Part of a small language model's weights: biases, tied embeddings.
Each number is 50 + 10 x the weight over its row's rms, rounded and kept within 0 to 99. Layers, rows and columns count from 0. The size before them is the row's rms in percent of the matrix's.

# k: layer 4 attention key, 1024x1024, rms 0.0916, rows 725-751, columns 384-511
# q: layer 4 attention query, 1024x1024, rms 0.0966, rows 726-752, columns 384-511
k725 096:52 63 54 41 46 47 43 36 54 68 53 55 45 30 46 44 44 34 54 48 61 57 46 45 55 56 64 53 38 67 49 56 43 44 51 46 48 53 53 49 55 43 65 37 49 46 36 52 57 37 48 47 46 43 59 71 59 52 45 46 35 47 53 45 59 70 52 45 57 67 41 45 49 55 54 46 47 32 41 50 68 58 74 69 54 32 47 52 41 52 51 35 56 51 48 49 47 49 57 56 49 56 48 43 32 55 36 67 49 47 52 62 48 65 51 57 46 42 55 59 55 53 56 50 63 43 61 64
q726 095:41 53 54 48 49 49 41 62 43 46 55 44 55 41 54 55 58 75 50 58 35 50 46 51 60 56 46 41 53 48 66 55 57 62 55 46 44 55 59 57 56 23 43 33 58 46 59 55 41 62 40 42 61 42 41 41 35 53 69 44 58 70 53 49 31 66 48 41 62 59 51 57 41 32 54 38 61 46 52 64 31 49 42 50 66 55 42 43 45 45 56 42 43 54 39 54 41 60 50 53 35 46 51 56 56 49 52 49 50 39 63 60 60 52 31 47 48 52 60 61 70 53 34 50 52 49 42 50
k726 095:59 59 44 57 43 54 66 31 68 53 39 46 31 58 61 50 40 47 47 56 39 46 44 51 62 55 36 44 28 45 23 59 61 45 47 48 50 59 60 48 46 51 50 62 39 54 43 64 66 43 43 56 67 45 45 48 60 29 31 54 56 44 47 59 45 60 54 47 50 46 37 24 47 39 52 41 38 52 60 52 57 54 45 60 44 46 56 54 37 46 35 61 53 51 56 51 39 66 39 47 29 52 38 59 45 62 64 34 48 38 43 37 39 55 64 41 53 42 55 36 46 60 56 29 57 46 59 64
q727 093:61 42 67 54 60 54 37 43 46 38 54 47 35 53 50 47 56 58 20 43 44 46 37 29 56 57 54 44 67 47 49 43 52 60 41 46 52 44 60 65 46 54 65 58 51 47 38 36 42 58 47 46 36 43 72 35 43 42 46 52 52 62 50 57 34 52 41 48 38 48 35 60 67 61 58 47 45 54 55 57 56 45 58 51 44 59 54 72 68 45 46 49 42 41 37 37 43 48 53 57 28 52 60 57 61 59 55 43 45 57 40 46 66 60 50 44 51 56 56 54 57 57 42 56 50 39 41 59
k727 099:66 67 43 62 51 44 40 43 41 45 44 49 55 54 56 64 45 50 32 54 49 63 48 56 52 54 41 51 56 45 55 53 49 32 46 34 46 38 48 51 46 43 42 57 43 49 55 56 48 45 72 62 53 56 34 46 52 53 38 39 39 46 36 48 53 30 48 44 46 41 48 44 28 59 44 40 61 49 51 39 49 55 44 54 63 43 44 54 41 40 43 24 49 60 53 41 58 49 56 56 46 48 62 48 58 56 51 36 39 49 55 24 40 30 49 46 59 55 45 60 60 56 47 47 54 61 48 41
q728 096:57 52 62 58 51 55 42 67 52 60 56 46 55 41 41 32 55 57 61 64 50 62 47 71 54 42 43 53 56 49 64 68 48 34 62 50 54 53 44 29 47 56 61 51 52 49 63 46 50 50 49 44 41 50 40 51 38 47 44 62 48 53 57 57 51 54 61 49 25 52 61 54 49 66 30 52 49 37 46 48 50 56 37 43 62 45 63 42 55 52 30 56 34 41 64 53 45 48 66 48 48 49 64 53 51 53 43 42 51 47 67 64 48 53 47 51 44 54 45 40 70 54 38 45 60 43 44 56
k728 096:60 34 49 60 26 52 57 39 56 49 48 45 50 52 55 49 62 64 64 61 57 39 30 58 46 39 54 60 53 34 43 58 48 52 61 29 50 42 65 52 53 41 60 58 50 57 42 54 79 58 37 69 57 66 68 63 43 50 39 47 42 39 34 35 50 45 57 49 58 59 40 56 44 51 47 50 51 29 48 66 57 39 44 40 62 39 47 46 62 46 37 43 54 56 49 40 40 61 49 52 57 51 64 53 51 45 45 43 54 25 49 41 35 63 63 51 42 71 55 45 48 29 45 57 37 39 42 47
q729 094:43 56 33 47 58 75 73 59 32 58 59 49 36 60 57 51 45 59 55 47 49 40 65 53 58 50 66 42 53 53 45 59 38 61 36 44 65 53 41 49 59 36 50 41 35 68 52 49 40 49 46 44 38 52 62 45 52 62 50 51 46 55 47 53 70 69 49 69 51 66 50 63 44 29 62 57 47 32 56 45 69 52 40 33 40 50 46 47 55 52 64 44 63 49 58 59 51 63 59 49 53 36 40 52 59 57 63 53 53 64 44 52 52 41 50 39 70 58 48 37 52 44 43 49 56 45 42 61
k729 094:41 43 55 47 68 48 38 64 42 27 51 43 53 54 58 54 47 54 58 40 41 54 42 52 58 43 31 64 61 40 65 47 29 44 60 48 53 54 47 59 51 50 41 61 40 43 58 39 30 40 40 61 34 58 32 57 57 61 64 42 56 45 35 56 47 63 54 50 46 48 45 48 64 62 35 60 38 43 27 35 43 67 56 50 58 31 46 45 50 76 36 40 60 49 55 36 52 54 51 57 52 48 36 73 48 48 42 39 35 54 37 51 49 55 53 66 55 48 45 39 58 29 55 54 55 47 60 48
q730 093:66 43 47 61 50 50 59 65 55 69 52 58 40 55 48 37 34 49 70 69 35 46 30 64 45 48 65 62 60 51 71 64 46 49 54 50 52 74 51 33 49 47 57 40 46 40 59 49 52 69 48 55 43 39 45 37 25 67 43 52 48 49 52 53 44 53 44 45 38 38 53 49 45 68 49 65 71 34 49 46 51 47 58 45 53 64 62 58 51 52 52 47 34 55 45 35 34 52 53 61 68 49 64 63 60 54 36 71 53 32 40 59 45 43 42 36 54 60 48 60 58 58 60 42 41 58 32 46
k730 095:57 53 82 44 51 67 44 46 49 55 49 58 59 52 42 65 37 45 72 27 67 70 58 41 53 41 38 37 67 62 55 57 46 41 41 63 36 48 38 62 42 57 37 41 53 46 62 70 55 49 33 37 43 62 48 47 50 62 71 38 44 39 40 39 58 46 64 57 43 48 63 57 42 58 40 37 44 55 46 49 63 61 45 70 48 28 63 54 22 32 50 68 46 38 56 62 41 58 44 58 47 42 66 55 40 44 57 34 59 65 26 44 33 47 62 62 55 37 45 46 37 13 53 47 47 30 37 48
q731 094:58 58 48 42 47 54 52 43 60 48 52 65 66 60 45 49 67 33 54 53 58 55 49 53 46 60 44 48 58 57 63 56 50 53 58 37 57 52 41 50 38 44 57 32 39 54 46 45 34 55 45 51 60 43 50 34 54 58 42 34 48 30 53 51 61 56 41 48 55 46 47 42 44 58 63 43 47 54 37 54 55 56 63 59 23 51 50 52 55 57 58 44 54 60 38 50 34 44 53 55 58 51 50 36 50 53 56 53 50 55 55 62 31 37 50 45 57 45 49 39 60 47 51 48 40 54 49 45
k731 102:64 51 62 62 49 47 39 39 41 66 60 55 51 45 67 67 59 73 47 36 53 58 49 48 43 45 31 48 57 61 52 60 35 45 40 32 48 45 36 63 64 39 43 30 63 44 42 46 44 37 50 49 53 63 47 57 42 47 53 66 70 37 73 59 25 45 58 46 70 53 57 62 60 65 47 38 49 44 54 49 55 57 59 31 71 30 26 24 47 52 47 49 34 46 55 49 45 54 53 46 51 44 44 40 42 46 71 53 50 47 32 62 64 54 35 50 56 56 49 25 32 65 66 53 53 63 54 44
q732 094:49 59 52 56 41 49 52 51 37 60 47 44 46 48 60 59 49 73 40 39 69 55 67 53 42 52 63 38 48 50 61 49 41 28 55 47 58 49 38 71 52 33 43 62 61 50 48 54 52 41 53 41 57 62 55 47 49 66 44 44 54 28 51 36 35 53 70 56 41 42 56 46 46 53 61 49 50 45 43 36 55 39 51 46 42 53 53 62 52 55 52 56 46 54 40 50 43 45 76 67 51 62 40 54 59 49 50 51 52 46 47 59 51 44 38 52 49 64 65 43 42 46 53 72 46 59 52 48
k732 098:53 46 66 42 32 37 58 34 48 53 45 43 51 39 40 39 61 67 45 66 41 57 34 39 54 54 51 39 40 42 36 68 52 50 49 48 56 60 51 51 56 55 55 39 47 76 43 52 39 26 65 50 48 67 56 48 43 49 30 53 49 39 44 59 60 65 56 52 65 52 34 79 40 50 64 48 51 32 40 52 38 59 45 54 48 38 39 42 47 55 52 47 37 57 59 67 32 44 58 62 39 27 54 37 43 58 57 41 48 68 69 51 37 55 46 30 59 34 46 42 53 53 44 46 45 64 40 55
q733 096:66 66 63 45 59 35 55 57 37 36 68 56 57 45 65 51 40 57 35 63 58 72 35 45 45 71 44 53 47 44 42 46 53 50 62 45 55 38 44 26 50 56 51 58 57 42 49 46 30 33 59 51 39 60 42 50 54 49 49 60 50 55 61 56 59 67 54 54 60 62 49 54 60 46 38 47 44 48 43 61 47 48 48 50 53 47 72 56 58 47 57 48 46 57 43 62 42 39 62 54 52 35 66 56 55 39 66 51 55 47 65 71 53 41 52 39 44 47 39 61 37 55 52 36 51 41 42 56
k733 103:50 51 46 52 43 59 53 55 44 51 42 45 49 65 46 41 55 48 32 60 60 34 22 45 52 66 54 36 36 63 50 46 58 48 57 42 48 59 54 34 47 30 41 44 49 49 58 35 55 59 71 37 45 51 44 62 54 41 52 34 50 49 57 36 47 48 56 56 44 45 52 59 59 40 61 53 40 41 49 41 66 59 45 34 58 38 36 62 37 49 37 51 31 53 64 47 45 69 56 52 59 64 29 56 43 56 34 55 54 42 60 30 56 53 63 44 50 40 44 44 36 63 27 62 56 57 49 60
q734 093:46 60 50 32 47 58 32 56 52 42 28 40 41 44 49 42 51 54 44 45 59 38 54 35 53 58 45 48 59 43 45 49 42 58 39 49 62 39 45 35 37 45 45 40 49 67 45 54 49 68 34 49 56 56 41 71 60 34 51 41 44 45 42 43 64 56 37 57 60 69 46 51 58 54 51 43 39 42 31 40 46 49 73 30 38 47 42 61 45 50 47 37 22 57 56 49 42 44 50 41 50 39 60 39 46 35 51 39 36 46 48 38 40 46 40 62 62 51 46 44 29 58 59 53 41 45 39 69
k734 095:49 63 48 59 46 61 42 39 59 58 40 49 46 61 45 47 59 57 28 62 56 48 49 43 36 39 46 59 43 36 49 42 46 56 61 45 38 53 43 48 53 33 55 56 66 37 62 41 72 38 50 52 57 62 49 56 52 49 65 46 50 51 55 36 37 48 50 54 57 42 45 48 55 56 36 33 45 52 58 49 64 45 52 39 65 40 48 47 53 41 36 62 55 39 47 48 58 55 53 60 40 46 35 49 58 44 61 65 46 39 43 29 42 57 61 32 60 60 41 43 66 50 44 45 41 71 69 51
q735 098:35 43 65 52 54 56 62 58 49 56 40 55 50 53 44 63 49 36 49 30 57 57 60 57 49 51 41 49 47 42 50 55 54 47 67 71 40 47 42 58 63 60 51 58 51 53 52 48 69 65 42 42 47 44 54 40 74 57 58 54 54 36 49 52 39 53 38 64 62 66 31 62 39 46 45 48 60 58 47 32 64 61 40 54 45 41 58 61 50 41 61 52 46 41 51 59 39 52 41 50 44 58 62 35 48 48 53 53 66 46 64 57 42 43 45 42 46 62 49 36 40 39 44 62 56 47 52 54
k735 104:49 46 47 34 36 49 53 61 29 57 33 57 25 44 55 54 42 31 42 48 61 69 63 26 47 65 53 44 62 64 45 49 54 52 41 37 68 66 38 54 50 59 34 61 43 49 57 56 68 47 44 49 63 55 32 38 23 48 55 67 63 56 49 33 50 39 54 46 62 38 72 57 49 44 59 57 49 35 41 61 44 48 53 52 53 53 59 57 60 57 73 51 44 52 48 68 35 60 45 50 53 55 56 59 32 71 66 52 66 61 60 48 45 53 34 56 55 38 43 57 55 49 51 56 46 54 52 53
q736 092:52 56 51 52 58 56 59 55 59 43 48 43 63 53 69 48 53 57 49 51 47 69 55 51 59 51 45 39 56 31 59 51 43 60 48 48 53 50 59 48 46 43 60 32 47 36 56 61 44 71 46 67 44 45 41 65 43 37 50 65 31 62 43 47 51 39 54 48 48 50 43 49 45 40 48 74 42 34 60 42 57 64 46 42 41 42 34 48 60 44 26 55 52 52 37 27 51 40 28 59 47 50 53 41 65 35 41 55 52 49 51 34 36 45 55 62 77 41 46 38 61 39 55 60 27 58 42 46
k736 092:49 55 47 64 34 37 56 61 48 45 51 44 46 60 41 48 44 60 50 47 41 42 42 43 42 51 57 54 44 59 41 62 38 37 55 58 43 42 39 42 55 43 71 48 41 58 47 38 41 45 44 42 41 66 54 39 45 57 45 48 37 60 58 56 46 53 44 49 52 49 48 48 44 43 58 51 39 68 64 46 48 38 58 66 72 39 47 69 55 55 52 54 49 46 50 47 52 67 43 23 48 54 54 42 73 50 49 53 46 55 48 39 77 61 66 72 45 48 58 49 39 57 46 30 57 39 51 34
q737 093:43 64 60 62 56 62 54 53 58 54 71 55 47 47 32 63 64 59 44 45 63 48 23 42 45 37 47 57 52 55 58 52 41 68 41 59 50 47 53 75 46 54 31 56 60 56 60 57 61 54 46 49 58 46 64 39 65 33 61 49 49 38 72 53 34 63 56 32 46 21 42 51 41 38 44 38 26 52 52 31 45 58 51 52 48 50 77 45 75 40 38 64 61 48 37 45 64 71 39 48 50 58 80 56 50 68 42 48 42 51 49 38 38 53 47 44 54 53 44 48 46 39 36 54 51 47 39 52
k737 091:38 36 56 29 43 49 57 56 46 57 52 45 65 50 49 47 49 54 59 55 50 67 42 42 59 66 53 36 42 46 38 52 50 47 28 69 52 43 57 62 62 52 59 54 43 38 42 51 51 69 62 59 32 59 35 57 31 53 42 45 54 32 44 52 45 51 48 71 32 56 66 36 43 62 63 46 54 46 50 63 51 44 61 74 48 47 42 52 49 57 55 46 33 39 48 50 47 36 57 53 39 39 46 45 70 70 63 45 46 53 57 28 44 52 47 55 33 63 44 50 36 63 39 49 76 60 47 40
q738 096:40 56 51 44 37 57 58 38 38 53 57 45 59 37 38 63 48 68 53 55 27 53 55 53 54 28 57 54 43 56 59 41 53 53 50 63 57 81 52 49 36 51 51 36 58 64 49 65 67 39 35 46 58 43 55 54 57 42 36 71 38 59 55 43 54 37 71 45 67 49 51 71 54 46 48 62 57 45 38 40 44 44 43 52 46 38 53 53 59 54 68 66 52 59 42 53 44 48 46 54 49 37 45 28 50 68 47 67 43 53 48 43 52 49 63 41 39 46 62 49 49 50 49 35 52 53 50 35
k738 096:38 46 47 61 58 49 37 48 52 52 48 43 63 55 56 52 38 37 55 44 54 51 46 45 60 52 51 62 33 51 50 44 54 63 42 41 31 46 63 50 70 47 56 60 42 39 59 49 57 69 48 55 34 79 53 46 32 71 46 35 46 77 59 48 70 37 38 49 59 40 63 58 36 45 48 55 44 48 73 56 54 42 40 43 37 56 57 57 59 42 43 52 63 45 60 65 58 60 42 46 53 57 54 65 62 52 47 45 53 42 43 50 56 49 31 38 41 49 57 58 47 57 58 49 67 49 52 63
q739 093:62 53 44 65 60 51 39 50 52 60 54 40 55 43 45 68 80 44 58 41 45 62 54 45 49 40 73 61 41 25 77 58 58 43 38 47 39 43 37 51 56 51 50 31 51 38 45 55 42 46 29 56 34 47 61 63 65 42 61 65 41 46 35 41 49 52 54 48 38 21 49 67 80 48 41 45 50 51 49 45 55 44 48 57 49 47 56 45 43 51 45 44 57 46 55 41 40 47 38 50 63 47 40 78 43 46 51 23 78 49 32 49 57 54 46 45 41 43 63 55 60 56 41 54 73 48 58 66
k739 096:31 40 56 62 48 43 42 56 36 49 52 40 47 58 48 48 38 53 56 42 51 56 49 58 50 65 54 57 42 66 50 44 46 60 40 43 61 63 36 55 40 42 70 50 47 57 46 68 42 55 62 58 64 57 66 46 51 49 58 51 44 45 43 43 76 42 49 45 50 62 68 43 60 61 45 44 31 38 33 51 72 59 41 49 49 55 57 45 59 55 44 69 44 52 48 53 41 36 45 48 66 30 58 33 57 59 34 45 44 46 58 39 52 52 59 55 50 54 39 42 46 48 43 48 66 49 48 57
q740 095:50 43 50 59 54 73 55 49 54 49 42 39 39 51 37 26 62 61 53 57 60 44 39 58 55 35 60 50 67 44 54 48 43 64 22 59 55 45 59 75 38 46 35 55 56 51 47 47 38 52 37 78 40 56 66 47 35 62 47 35 40 48 41 52 56 48 64 45 48 53 29 48 53 36 58 58 54 53 56 41 34 45 59 25 46 56 38 48 50 53 58 51 57 54 46 48 50 49 59 52 66 48 48 57 54 42 34 52 52 61 71 49 57 40 42 48 35 63 60 71 67 41 35 59 44 61 53 37
k740 096:34 65 52 57 33 53 45 49 48 57 41 36 32 36 44 56 51 64 38 37 51 46 49 48 56 64 45 48 57 55 48 60 23 67 36 51 48 49 61 59 44 51 60 59 46 36 57 65 61 54 55 48 57 46 36 43 64 39 54 67 52 60 53 34 55 55 54 50 43 54 51 47 60 57 58 39 57 54 65 48 72 71 59 48 31 53 46 47 46 57 55 37 69 52 63 44 59 54 35 36 44 52 54 42 75 61 60 55 61 60 55 51 55 43 28 55 46 57 49 50 51 36 44 61 54 58 45 54
q741 093:61 59 70 51 48 65 37 22 58 61 45 57 55 47 57 48 68 71 59 52 38 59 64 38 52 38 50 50 51 65 60 50 54 42 46 39 37 71 49 52 49 50 64 45 64 47 46 42 63 47 61 43 55 53 53 39 57 45 51 54 62 68 64 52 43 57 43 48 38 50 59 46 61 61 46 59 45 52 27 64 71 47 56 52 54 48 48 52 48 47 55 29 48 51 41 68 49 62 32 34 58 51 49 55 44 50 45 63 57 36 53 51 54 43 46 47 49 39 46 61 45 53 70 39 46 65 41 57
k741 097:39 58 54 62 50 56 67 55 59 33 45 36 74 57 58 58 44 55 54 58 51 54 56 45 56 52 55 40 64 28 53 51 40 44 61 51 58 54 47 37 47 56 38 48 55 51 53 43 56 37 42 50 62 68 46 46 55 69 46 38 45 52 60 57 30 47 56 76 46 51 45 63 39 55 39 42 44 56 60 39 31 51 41 49 40 37 44 57 33 31 52 60 47 41 63 63 64 59 59 50 57 46 51 45 41 29 44 58 35 58 28 35 52 46 59 59 36 41 39 41 46 40 53 60 57 60 43 41
q742 093:39 54 63 58 51 46 48 47 40 51 50 60 63 44 61 48 70 47 48 51 49 46 51 80 49 36 52 56 58 43 37 81 57 58 76 44 54 56 57 38 56 27 39 46 33 53 46 50 34 57 56 35 41 60 59 55 60 56 40 43 50 65 37 67 60 60 61 51 48 30 58 53 30 40 44 53 50 50 45 63 55 48 49 59 71 57 49 47 49 63 39 56 51 31 55 46 63 44 52 57 55 53 48 48 53 49 39 47 40 50 49 63 45 49 63 41 68 38 52 55 46 65 53 65 61 44 61 65
k742 094:46 38 37 43 37 33 50 61 30 57 42 27 38 50 46 50 51 59 48 49 45 37 45 37 52 57 57 56 44 54 48 45 70 75 52 48 47 55 35 67 39 52 79 51 51 32 52 55 66 44 37 73 43 57 53 46 47 53 35 69 50 62 45 39 54 57 54 28 45 40 58 43 45 46 42 36 58 43 51 45 51 38 64 68 36 50 57 52 60 54 61 37 62 56 48 56 48 21 50 41 46 71 48 54 48 65 62 47 52 56 48 37 71 60 52 53 44 59 68 51 52 60 49 45 41 45 36 55
q743 092:53 46 48 60 53 45 49 61 39 44 54 62 52 58 56 59 41 40 75 60 46 54 36 57 44 67 33 29 54 57 37 43 47 61 62 55 54 72 53 58 56 57 48 66 44 47 39 61 57 47 60 49 41 54 50 53 53 51 48 31 37 44 56 55 57 42 50 57 47 53 53 51 31 34 36 62 47 46 37 60 33 52 59 51 44 55 41 42 52 53 54 26 39 49 52 54 49 46 38 48 51 60 37 53 52 29 37 55 36 57 43 51 45 56 36 34 22 48 59 57 42 42 61 48 60 41 62 42
k743 098:54 24 33 39 71 56 54 42 44 39 50 48 55 57 55 52 53 66 61 45 44 48 49 58 54 58 48 57 66 34 35 48 51 61 61 57 34 47 62 57 48 45 61 55 58 61 62 42 65 47 44 54 42 66 61 76 45 47 33 58 47 58 52 35 52 63 40 48 32 42 42 56 61 47 48 53 58 36 65 48 59 34 47 50 66 30 47 45 48 59 59 43 68 63 53 44 43 46 52 54 62 55 37 43 45 43 41 56 60 46 41 38 53 61 45 42 54 58 56 61 76 51 46 47 44 63 55 57
q744 094:57 54 42 38 46 59 43 63 58 47 42 48 48 59 46 48 41 48 46 55 49 52 52 47 47 62 51 39 55 46 66 54 66 56 59 42 45 50 45 37 43 51 62 39 40 58 56 46 46 61 59 56 47 51 40 60 63 48 62 47 50 50 53 60 54 41 41 67 60 39 54 37 54 52 55 35 57 40 62 67 51 52 43 47 47 51 35 29 27 50 29 40 49 49 48 55 40 47 44 48 51 48 30 57 41 62 67 34 44 42 49 64 49 63 40 56 37 54 46 30 42 28 52 44 55 57 49 53
k744 096:35 53 38 38 60 36 75 47 51 60 53 62 57 51 44 49 37 49 52 53 47 44 69 62 49 29 57 51 34 58 30 46 33 46 38 49 44 50 56 68 43 33 35 59 47 37 45 39 76 37 54 55 52 60 52 35 57 61 66 50 34 50 61 50 34 48 44 56 53 62 42 79 51 47 39 43 43 51 48 47 42 49 41 51 63 55 67 72 45 51 41 52 48 53 50 48 61 42 57 38 50 31 63 41 54 63 57 62 61 45 45 63 48 30 44 43 48 54 22 63 31 53 64 47 64 40 36 43
q745 095:62 52 64 51 65 47 45 43 53 42 56 60 65 47 52 48 68 56 45 40 65 46 43 44 66 61 53 49 60 59 54 46 60 56 35 58 41 55 57 53 46 34 41 41 36 51 67 41 56 52 54 48 59 46 33 46 57 50 54 65 36 59 51 69 45 68 56 39 56 57 84 49 34 37 53 60 41 41 54 41 40 64 66 50 44 46 49 38 52 60 55 48 26 45 50 66 67 52 46 57 69 44 55 66 51 45 59 50 46 61 34 47 37 38 40 45 48 71 49 46 32 63 53 46 55 50 50 66
k745 096:14 35 35 52 51 53 47 62 42 46 50 22 46 49 59 60 47 44 59 58 58 44 38 23 45 56 59 47 47 55 48 45 47 60 56 60 36 38 52 44 48 64 49 37 48 61 59 42 43 50 64 69 51 61 55 33 49 68 42 49 66 41 54 57 46 56 55 53 50 47 53 32 55 65 42 43 42 62 52 67 53 72 44 42 57 59 48 67 53 39 56 41 50 39 56 55 58 46 43 40 42 55 47 47 46 56 68 43 54 46 48 39 66 32 72 43 49 48 51 32 53 32 33 49 59 51 44 49
q746 097:52 65 53 51 54 51 49 42 40 48 51 42 38 56 46 41 32 39 31 50 38 40 36 55 63 59 48 47 51 47 61 61 58 32 67 58 65 37 46 44 60 55 39 61 51 46 55 63 39 58 64 38 63 59 44 49 51 53 61 51 51 38 62 58 31 46 52 52 50 63 42 55 47 48 50 60 56 53 59 58 43 47 46 55 43 66 64 43 30 55 34 58 62 45 49 58 42 34 55 49 50 30 44 57 43 47 46 32 54 47 50 65 47 35 48 42 52 42 31 37 61 37 66 38 42 62 55 28
k746 099:48 48 59 36 46 49 48 35 50 60 63 58 45 40 57 57 43 46 50 57 56 58 51 45 51 35 65 39 40 49 62 52 46 39 43 43 73 68 56 43 52 46 59 61 73 65 41 54 43 58 42 65 47 48 50 56 51 65 52 37 54 61 46 44 73 39 43 61 59 36 53 37 62 39 58 43 59 32 40 51 53 52 42 44 70 39 55 54 52 47 66 60 53 40 76 47 49 61 61 44 48 48 64 40 59 35 31 67 42 55 66 52 69 49 49 45 52 45 44 38 47 52 49 48 51 31 58 52
q747 093:37 45 61 58 43 45 46 52 50 57 51 46 38 48 50 60 30 44 53 50 48 59 45 65 62 47 37 64 42 39 43 55 50 37 54 50 49 43 44 66 62 15 59 49 50 34 44 46 66 48 39 46 38 57 62 45 38 40 59 68 62 48 41 45 49 66 50 49 57 42 56 51 31 60 49 54 55 60 56 44 67 43 40 45 56 56 52 37 45 43 66 52 43 48 64 38 44 49 48 41 56 53 41 52 41 59 36 50 34 53 37 46 41 66 53 56 39 56 54 40 61 37 57 57 55 59 48 29
k747 098:59 49 62 47 62 55 49 41 52 49 57 39 48 61 75 29 56 63 67 68 53 42 49 37 49 58 53 40 48 57 38 60 36 44 42 73 37 43 54 53 29 59 43 60 62 49 56 45 61 55 52 76 55 56 53 47 43 70 27 42 42 50 37 43 52 53 38 50 55 41 49 44 37 62 46 52 69 38 42 63 40 53 69 50 55 52 53 52 58 35 40 52 48 36 52 50 50 48 39 45 44 54 43 49 70 40 51 41 48 54 49 27 55 42 54 64 35 43 54 61 59 43 48 38 53 43 40 63
q748 097:52 63 51 33 48 55 66 58 37 58 65 83 75 39 64 45 44 53 74 46 59 47 39 62 49 34 67 43 45 44 53 55 43 44 74 40 39 34 48 55 32 47 52 56 67 57 36 56 48 49 61 49 47 44 42 45 36 54 48 40 29 53 54 36 43 55 43 54 50 54 43 60 53 61 58 56 49 47 44 65 63 48 57 39 64 58 49 50 51 42 45 49 53 54 74 46 51 60 43 36 57 75 36 41 47 62 44 61 47 50 48 26 37 41 40 57 64 51 53 42 47 50 49 65 50 58 64 58
k748 095:55 47 36 54 63 51 41 62 43 42 39 28 41 73 52 41 51 49 51 45 37 61 62 48 48 53 42 50 62 48 45 43 56 58 42 72 52 54 55 38 58 55 53 53 25 38 49 47 45 62 48 58 55 53 62 45 42 62 48 52 46 43 83 36 55 52 55 50 37 59 47 48 41 36 63 63 54 43 41 56 29 38 51 50 53 46 54 52 72 64 17 50 40 33 70 48 34 42 39 50 57 56 50 59 50 54 50 35 48 40 44 54 69 43 50 51 53 37 38 51 52 45 54 31 48 57 37 48
q749 098:47 60 46 44 45 31 54 64 49 32 40 52 74 64 33 38 50 57 30 63 42 70 46 63 61 65 32 72 40 51 53 35 55 54 27 46 50 43 42 64 51 55 56 45 54 44 57 61 59 40 54 58 60 42 29 38 38 44 58 31 47 46 24 39 52 31 57 31 47 69 50 40 62 33 59 55 43 56 41 44 49 54 45 29 64 56 51 43 51 46 46 52 57 29 58 47 37 47 80 53 60 57 54 33 40 33 49 52 42 47 54 59 39 54 52 39 48 43 40 54 46 51 42 52 39 52 56 64
k749 095:44 58 50 66 40 32 71 33 68 53 65 54 33 34 47 51 61 53 55 42 58 59 49 41 50 51 47 43 43 63 44 43 60 64 71 56 53 39 52 36 68 56 60 57 61 59 50 57 59 75 46 43 75 49 46 51 48 40 33 60 70 41 46 45 61 55 52 55 46 52 47 39 52 63 53 56 47 63 70 54 58 59 46 46 63 41 54 57 49 55 35 51 44 47 56 34 44 34 43 51 70 42 51 52 64 67 46 43 52 34 63 39 42 44 47 54 58 59 42 61 39 56 32 50 49 65 31 47
q750 095:50 69 53 48 41 51 49 58 67 48 40 42 39 60 56 40 49 40 41 47 56 42 59 57 61 51 53 55 64 55 56 54 39 61 50 50 35 43 47 45 49 48 48 55 48 42 64 43 49 52 48 56 37 46 57 49 43 45 30 37 40 64 41 52 56 60 45 48 51 38 40 44 62 44 58 57 50 42 39 47 46 73 39 59 45 54 67 58 61 32 53 49 51 48 52 44 41 53 46 76 56 44 56 53 49 55 50 50 52 56 52 68 51 41 38 42 62 68 47 41 56 44 38 51 42 52 63 51
k750 097:44 60 52 45 60 58 53 57 53 52 46 53 46 52 64 48 22 43 57 58 44 54 46 30 44 64 54 60 45 49 68 46 58 51 45 54 51 30 36 59 50 60 39 50 57 64 52 37 33 34 62 53 42 50 74 58 52 42 62 53 58 65 33 56 43 49 46 43 65 44 62 58 41 44 44 54 46 52 59 48 71 72 57 43 57 58 38 48 39 66 45 40 47 57 50 58 69 51 52 58 41 41 42 56 27 56 57 25 63 33 49 36 43 35 55 57 61 41 50 53 55 42 43 46 59 55 62 09
q751 095:45 49 45 66 37 27 48 51 55 55 37 58 36 60 54 68 50 46 48 53 48 34 48 41 46 53 47 25 45 69 51 58 67 40 43 70 59 45 53 69 53 53 52 51 51 69 52 48 41 44 50 43 54 56 55 58 56 47 64 52 48 48 54 36 59 56 39 58 35 58 36 24 51 51 53 35 39 44 53 44 63 52 51 46 47 38 39 34 55 33 65 43 68 57 40 47 58 45 40 31 46 54 43 49 28 42 52 47 30 57 40 36 57 42 53 63 30 53 55 46 50 59 41 30 55 25 55 45
k751 096:34 60 53 59 71 59 47 53 38 69 47 53 56 44 75 42 58 56 55 50 55 50 39 49 62 50 57 54 52 51 46 55 54 53 72 38 53 51 60 50 58 53 46 41 57 48 38 41 39 50 47 36 31 42 41 45 35 55 53 48 57 51 50 43 59 51 36 55 35 40 44 51 52 24 49 61 68 39 28 51 54 44 41 49 45 40 50 48 44 48 25 52 52 55 44 59 52 44 46 45 80 54 60 42 50 35 56 50 50 62 44 33 51 55 54 43 61 52 46 43 53 53 58 68 56 48 49 53
q752 096:40 59 45 39 40 43 64 60 38 50 36 44 48 53 53 61 43 50 40 77 36 52 54 41 47 47 54 38 44 62 58 48 62 46 51 44 56 70 55 38 46 35 52 53 48 47 61 35 51 43 24 49 46 38 32 45 48 59 50 51 70 43 58 63 58 41 50 44 46 42 65 55 61 47 45 50 51 49 66 57 52 56 49 53 46 56 37 63 53 57 40 50 47 49 50 48 39 41 64 57 43 43 47 38 52 41 20 49 51 54 61 59 62 42 47 51 58 36 52 67 57 39 50 46 50 54 47 46